config.toml
d_mlp = 768
norm = "rmsnorm"
qk_norm = true
bias = "none"
parallel_block = false
init = "normal"
init_std_up = 0.0323
init_std_down = 0.0
lr_head = 0.00678
grad_clip = 0.5
schedule = "wsd"
batch_tokens = 32768
steps = 11863
Each number is 128 + 24 x the weight over its row's rms, rounded and kept within 0 to 255. Layers, rows and columns count from 0. Numbers have three digits each. The size before them is the row's rms in percent of the matrix's.

# layer 3 MLP up, 768x192, rms 0.135, rows 517-533, columns 0-191
096:053113126128109140144147091133115154135136131132158111122124121138092124144178155126131180120111101101156103147143132093146164139157102134101131083076166122105120130142119157124098166150098094119139191136100125103115155163107126120133127152153132094113112109150180169110115103141171141136116127130150155156119122141143147134124129126117114128094113139089166131146081113103142095115161149131142201149149120129109144098165124112123145129138152114150096167148082137114104145123078117109152151143111127133092143130125130143127128070167137102144130143113073148145148130111162144116
110:076116133127106095168152164097174132097083148149080098136116125140165113095168140157127127170140161170129129092130129086103109123157121179133151138130136081123174135152139180118102093123102139135110119129139081111151135123168133106100109167116161113129089126166107123120130121160160128137121081154121114147145140123137151165128141155139137139088137122155164128140109087122134109179121128124142112129107159105140105171129151122149158128153131135130105106155116107093118121140139142132142178100121138144146139128127109127169115134136137054105134106113159177160139167118114141139
092:142140080130144116136122131118160080097148114100128121094111117139157132164158131105152153124102115114144117142101145148169225107105152142132154117118095168095133159129122102113174098174123119132120138151104118150113140105095098098161132143132164159149095114148126137126124137120129182177127098106099160140175139145135137127156194128096108123123169146142121103105144133080138141155146163167145147083137142132112121152076106136131109142120134146195094097103163143141119134122139131145137140147115136119125097162157133128133166137156103137122147120118130131113128103120116164141
099:152113163135107115127123150145067127134110165159108128142124132154133145130132138152095088137102177139131140112150151125128081134142145137125123096118135128174174126133142105129136070117119101183160137106186124113162108182139122118139158144128097110087091133144153091132148108133095126170152096144095089139137075108146172148141187107136156107098130120153104122172146168144129124130133108176151128100133096099124139114143130118110114123124133108160123102130147147121075115127139128084103146119115134103122141112081137184128120110127113118118157098181133096128119140107108140117
097:148082093101133130127142156132115098123168102142111106097135134123168106116159139165171093117104107112137145101116143192123135121132124125169132120124118130108088162084134121131151103135145154117132095091134078150096130126119150113123138142137161116128157176148173088195150113140080104161094079142110119089130171137108130124145106116130119117124103148089159106148150129134120144154164104132148132129103140161172134113139142081147088111120139138102114119149097099120137096090162129133113080122079108139081119162136128091096134131099144138117119148142133117128107135138124147171
113:111162136162135139106089142119138119155106146119107155134124110132161130093174160070160119170137123155095126154078202140111153138118091120139118090109181157135088128155150130119124127108133139112097142167115110166156143081176129119109157097117100142109131078123119133110162151135140111121128157111136119121132140130120146106108120124115171140094152074183126118128095133158144128152160095147148138100153113091154180140142124129130079142122102092128131099098133116118165115152137139082157144123125151143140144143151149135129112147139077136130115107150157109093129106108115155145
091:115137087113087105169095147136103084100123133127096156078118169153118073143127140152131113124120138085098128127113117127147147131088126139141091099162086143164138137169156129132145103096113129131129118121139105145143100163105173107148175093113155145135113140112159137155108159173104141116138117129100154109136105132118149096121160104136135115131181127130122150124127154139110055142120134097145178126159106134160142120153138141106113165127108129087115118124098109134117122081117170161115066127112155111154115122124101140161111134145148100134114131145086141169126149082128140168
095:104140123148130145100109135120145116155107115141136119121159167087115162098141146092110108107098111109133069119121117134117093122149108097141186157129156128109122139136136084095146151094131151171144104150102118149145128102155146158123083146066110108141106111130170073103113078103152141134114131151097142157122117149099088138136117146116131118110124147130123103109166107102115122109075163110095119179128125137105089113079140166143119146083099085129120157145114146160165108147150135099105135122084124083138110152103154113091133149120107134137091139143142121138113154086118119134
102:141117129088113115151124094157153117185144112127145161145085183117167103104136154124132149108117112124149171086140139107174139101073147162121096115099119113141139100115143130133130134142119150082122092149142110154168149122126114148185178130129106112177086084123136104152138150127108104201155138140141147113131097127157164115125135132157123113124097111128130142107137115170092111116137137121131098124130090108127128134173109147129137125080122112138149134138119161142134136114121118128162146155124161148128172144131137118128116097136125180147108156160197098112094130097137100122
102:102097114143119099086116171125144132177119103171145125099116102125078132168142112121134099116099141080156144137141182113109147169109110105143127133071144143142146149103157135149148093112113142147095144120141190123123132125144102121093094079142097114136093120155105141152149109156144105087151146118115141169114137156092122166137124140118160145113129148143113130107175154127156142145124183162157127129178086141121140132121122134137118109111140112146119137141154192108150136134164121106140089103151145079156169150125127104088127155137153161138151142144140143125108133098135154116
120:114114078132138124126107119109146118125147118083126168092120063095126114122102159149143118105154099145128132083143197145109139148101115146113164122162115145145111139068143120146126117141131100130116144118102076134107107161109099136124118112172126126140132133127110162089149110103156141141123103132118142166154111121134104124121121119146130083130140109127138139098126120140131139131130135145163120162124180146125142108108142120125169148162141172167104121144138168104130151146164129110123097146096101085103153110128165152084139116119214143120137123081112178120128136082180134113
098:100194125152139125124111092137096133181159154143151132092153119140152130121144146143110124108102118105109129176146112105091112106121101079123120158114110088066075110110119139125122122126104107115107118100098139117164179121144138148135153141120134141134088080150123102127152133108140119146150121128159104136127140182118177128124113124076087106102125093104127170145120109142156131158144122127093155127130101122160184148131103092132098147124172166126096131142123097128097129148127104118125105128125121203113112144145158090147115099158124118125115092118136118110105149116159125095
095:128147099144146120168097133142155181139127130172128131105121116131103107125156109118155131144126135113123167134126146102109116150141134102137136127093123147075122095090100125100079142120129140141101124105135165129105115145161138140121121156099135129108112178179148127119128139157115145163079113133075125122184115103115166071075122148126136113172123095083123088152093123103147128093086159083123148148115127093181110126107137132115142101119157096126117127102087095117109135143161141150115122146149108105126121144187117102152180130118110110102134122109084127095136142119151127116
095:100116154126107095135145125127116080103160118134116103141115142113140118093102128131126144132095116122122173089143136132125106099118157150102108115090151168168116122102151177082104121153165141142094107118119123141130118156131108203098090195137173126132132122124119107135125097110126155153113111089124186134125108152110105153131113131161120136073149134119149156116118117133108103116129150110136140159165132160131067098137117107097100069132096156078151153114162117142123148147121103138100122106091131118126113139101114149113151117145089161139116145173082103137144116132142121098
094:093140149146138137099108169126131117123153138083166154114106139093135090104104112178130154150124137122122114118137123161108147115123130129109109144127151154090151140135102094108104158127124126126133131111145129156097155111119148140147122170158137134080122107108114090134144103143131154137107165107077114117192131109125139141166126112096192108132097133139107092110077115105115183141141140190110098094103140105115128095142144076132126100120148097143152159133130127158123099182132061159095104119143115083113159108114120139089099147091156120109134116130125149146160124128140120142
112:106175127125113158124105105112115139120129113144129110166126141146121114134122093129150111122145164126100136094117116140142150142138139114136146105118151135078114092136102146146108158173136101130120124091148105136116094103134146128150127109130101132115137157165112112115166185091113141181087103147100124076126161155123144126130126128113177107116152138130135115126115119144136152139148167132160153121109093145116113179111144143139126148075135124115060113159137186117152173169102126115133119174106120136096133141064127115141111122088108134148134201135161189140152135114131105156
118:155136122134108124147141144083149083131136100112161180126098147135153128149119144115113088118139079113185153141101128097093139104078070143163111134134114128114176154123116111079152125121130142150105097120120122173099118108133150119095113152179157117132151121124120157083128117149112114112101140132121146156148136134150128079142101113149141128107090124147122098122173108134112097174170121131124164161176095140109129115101114110104123101157107154134137143165133112147142129116123101127168094119158139109134133126163115159112102162106161152128160149109083167124169174127120116132
# layer 3 MLP down (transposed), 768x192, rms 0.0325, rows 517-533, columns 0-191
099:108170121142078119124160099121151175091120089165144143087125131131135131126138127164124147119169109117104090108128150164114140173133106154120142119119177127118148091153124152151132092161073162124139168107108115087094170127145181083123147111146115138105121125115122111120105124149160146128126151112188133130138150180136130068093142104139115128147117128146108104120140146158110103139107167127139121096074124139136139098112126150100168082127108131110122117140127112128158101110126177134144129138067175136132119107132118156144109140153118130094103118104103128101149176113131142136
102:112101104091134091128145082105137148126124133128117086100053117133148152129155088115165143094118114136111141147165143134185142143156123146109096135104141136070121118134097157125136127095147127141122146138149127133130134117146148107098136170165156135150141089060148162091111104096159138119141135138094095127100135132149074127128090116138108125098134091165135117112118153137137165126121114093112122145116184104115104153110108125170118171111132105145130140119119127066106102151124108104126084090144080180108135115152146125122113108110136145119135168115100145119137121118132153095
091:166150104174130134156124109160135192121114143132124156154117153137122099123148158157099086144162135116142143108117120177151156139099138170139169132119108169103137095133144174126146093138110116100144194123140130141164129127150155163187133125098103125115132169133114115090104123113141147156097134114091141129099117122123143124091138126068148123112169149153132095164156136094169112130132119101141123165133105129092118108106136125094153089148116121123123182124151132106140106088132136133150117116146145077127112099140134106119120097101142139112159133137165108175133129127174121168
101:105117159109138139111153104122136122146135135131121164167156109173106108112141123158108134112165150146079119120127084136147157133110089178144162114141177130115154122176127168134127120141125101141156126116117143143112081113114156140125175146126085132129142118170143110111151145127126137129102176153114154109109192131094118133112128138109087071122140102134121128126136091156075113090087156120138106107070122128184152133122193130119090139135092126145131118128101101071132128168139165154122100176122127134116119159128120143138110120115132130148149114166155094100118134131145124128
098:142130103076142143161140127150157140113078141154129147103091109144128125113098137106126067171137123129120120138111130135096126166104128124104136102108130151111145115140147137122100112129169120128137127137080137134121153171147123124076156125101124120096133106114135118112166148122121109129128137141129145120139131140150061145165129138116097118130096160128140143174085158097137119105134088107116124115094117181177117210118107152113107146119142113092128161139057088118164117146153145177114134119132129154080116144123097119117151129117094102150141148106145146123124164110159164169
104:131107119096129107143139135116147159122090178172157080134141099127127116111134083124139154109109112105059135118141133121142113128162135134145130131105154097095099100089116123081123160126124086132145134167159125165138145135136136142141142117128163111123141171163170081113125178161098152147137125133102138152140101125134133154149116121145124099199134116110119166164137110158111128138112126128105107098142103139158158090083124094082129115146089138131168096109103133144151152148135138145169105139140140134162168121136175138132078166132123103147162181128143135136130103119156121138
093:154118076189113118141089095118114134165082129114106111133140124130110115155096189138096141151119111131087127138126105134135152165172117122162120154138113132079165158104079095167158135147128124111067154089114155087128102142124106089111160113111093160144128143153147145152104124157105110129117131126159097099163174163139129122113125084119098127142141117157091159115124093095117150120111118174136121188102127132142113150116121114108130103127130109096107140161100113151122073138114114146120098130139124129114094156127122111148109145090144114153133130161125115109149103149159131133
099:129150117119141144137083144132150134099081137151106095149151176118115126126140127117112147124145121143139111122130157158130182158117134145127154098161141154098124109146134102090171157092140150100162157153063123150120110054153152125091108125120097118138125102129136145139091140161117128117159118111112158106091116119161131099143156131134076140116118114122126151122120126166146115163172125127064128129097119152095086135156161127143103120108163144154169143110141113136165107139090096141160109163132109086106078109154129150134144158156117144102109160133148133157146099124159102119
097:147108063078129135127116092142126130090101135143106100143137099100172119094113109098130141174139136160148132118130155145086144122121139133112134184108135163116150117124118118118107127104122117117134085130158092121123132175132116148144160152107131117136138140138151115130111099125120098144130112146098111149114127132106161132148155126120154133093119088134098147126103144108125143125117110147083067202089187148155119116137134144122131108128163148118152143122130148182119127127150164161120102135181128129095171135158096104082125135074125151138152147119100136152127074127177153149
097:118144126150129155142114132113126092141124131156115155104131170169143131103164110102101140114091126117136115145132148143143117177130113140150107095118157098111142126148106121115123091139129129128079169110154157115135105152143110112080142167094109147081136110137152142168142113158151125119109140109142088163099128122159142137134127138182121184134154140140168131128111106092164152099115129109118119090157146150138116148120143130078139139077106139086098112131128152097137084161107105136107175116106127098145122093105118120103105131113129112159158091071179098154141132062123102151
118:083094168079113099099094133168114151130128161144166141106148098163163158099102132134109091178136128162091122126116088117150135132123106150124111157153105127140117138145135125121133109147120136131138142158116129142135161120143171101154138125113190102145113134163097136133128130126137112098155145108134145076089152132101138140099118146148141173147147136121172137128120074123131146103121137143120127111105124103128156120120155117125130142101122213132127146105126090152163113105177140121158129107142116130106113118153105148113080104113059153117151163122146151145129100141140187163
094:170122137145093128149166130148133085144116151127115107116130105124126142136091143126154151174144151142146140123143114062097083105120150122109113138135099136117141132075139140111154129129087108124078123157113116098160144096090165119148137136135092117136171102131075131083131161107128144087104137138129129159140212163117109106102140122111109116142163106145129103136122104132145151140115134154158127155135109137149147107150092139156131156137151135130150146125117140156108134132172168110142101150103085122116115119182164072121119155083132097126093125154136171093164116114121105129
094:136152111126103137168162147114135088079129147134074155108106147141096125125107115134141108102158128130108163143158124133141100142137146095095107122131096120095161120068144145119143176125140134098105106066115163113118133140161134131145153142156149076140101172149077115132088147135121093109114115153118140115132157116150164107125129096122066162096105107154106135099105109120113146101133140134151135137123157151149121089117117093123130082070147133125117119114154133158093117152091119119161087101099106116130126100173153132104124135115099136108123144147177140124106114113113086098
105:112132175094144118141143110149135096134124120158111150095124093133143152133108151116180091129099139093131117132098098116102128140123099173135161142108128107144110127127114146102144109145175115146127151122136131107142148120119115124096100147186093135122153103137033105122156101153154119130133126071142172150134120172076133099123146127128089168118172135108146115165129159159131115138150118098124132138146110151098145138121106093116117099134139147128134115096157125123144092151145116142089154129128108145145117136068148120127179081101150140124139166166085121141144112147162157099
093:079166116118119171121103102127153166111131152120122151134139168160116094118143160129105112148124135136096093118128145160147097135116117154106124112103164161127128087133105103089121109143146107156124101095129138121104129103172137102115144169160108128140155111088133160053129117141145115147103141141120176133120101108115145099132129102173108134211133125153119103115139132134117152100136101089128162131122123143075114139145126110171114126091147074113140123154146149132141068089148093130094125113167155130105105076137125100151102137114134128113127101143135146149147108104096107113
106:144135124106156118133131141168136136146113113125112138075175158151084179125176144125120125142116162128098137128164130110106117118099162097151170113132136175129099117141124120120142116154103124120119136117105084128122129106183152151146129132157129114150157187149119128100139148156157151093121102121124129148074127158113161145129194101101161106172115173142138118140121083124123145140126193148121173121134104115132113156114127152116114103119100139145133128110126096128122114128135168121135116162162116097135126131137134165096102122135173127101097171112193166155144130119124087144
107:104126171156174128158108150103115082124096161171122120111112135091136124133075105131133105072165130158177112129106127090136090143138130143146127162108099131115115114140127097093133118134110147091120128103147106071109103163096095174132105113157116146144126108185109112144131151161156133149140137141151155155132117115151100147143115120133092140107147132136134094125126163154149213152089118130104154139144154178125113136119151130147145134098125182142135099131105131145139141121121141137092122145135151156131129116118122132159133142140159126161076163087157116153111157132148157105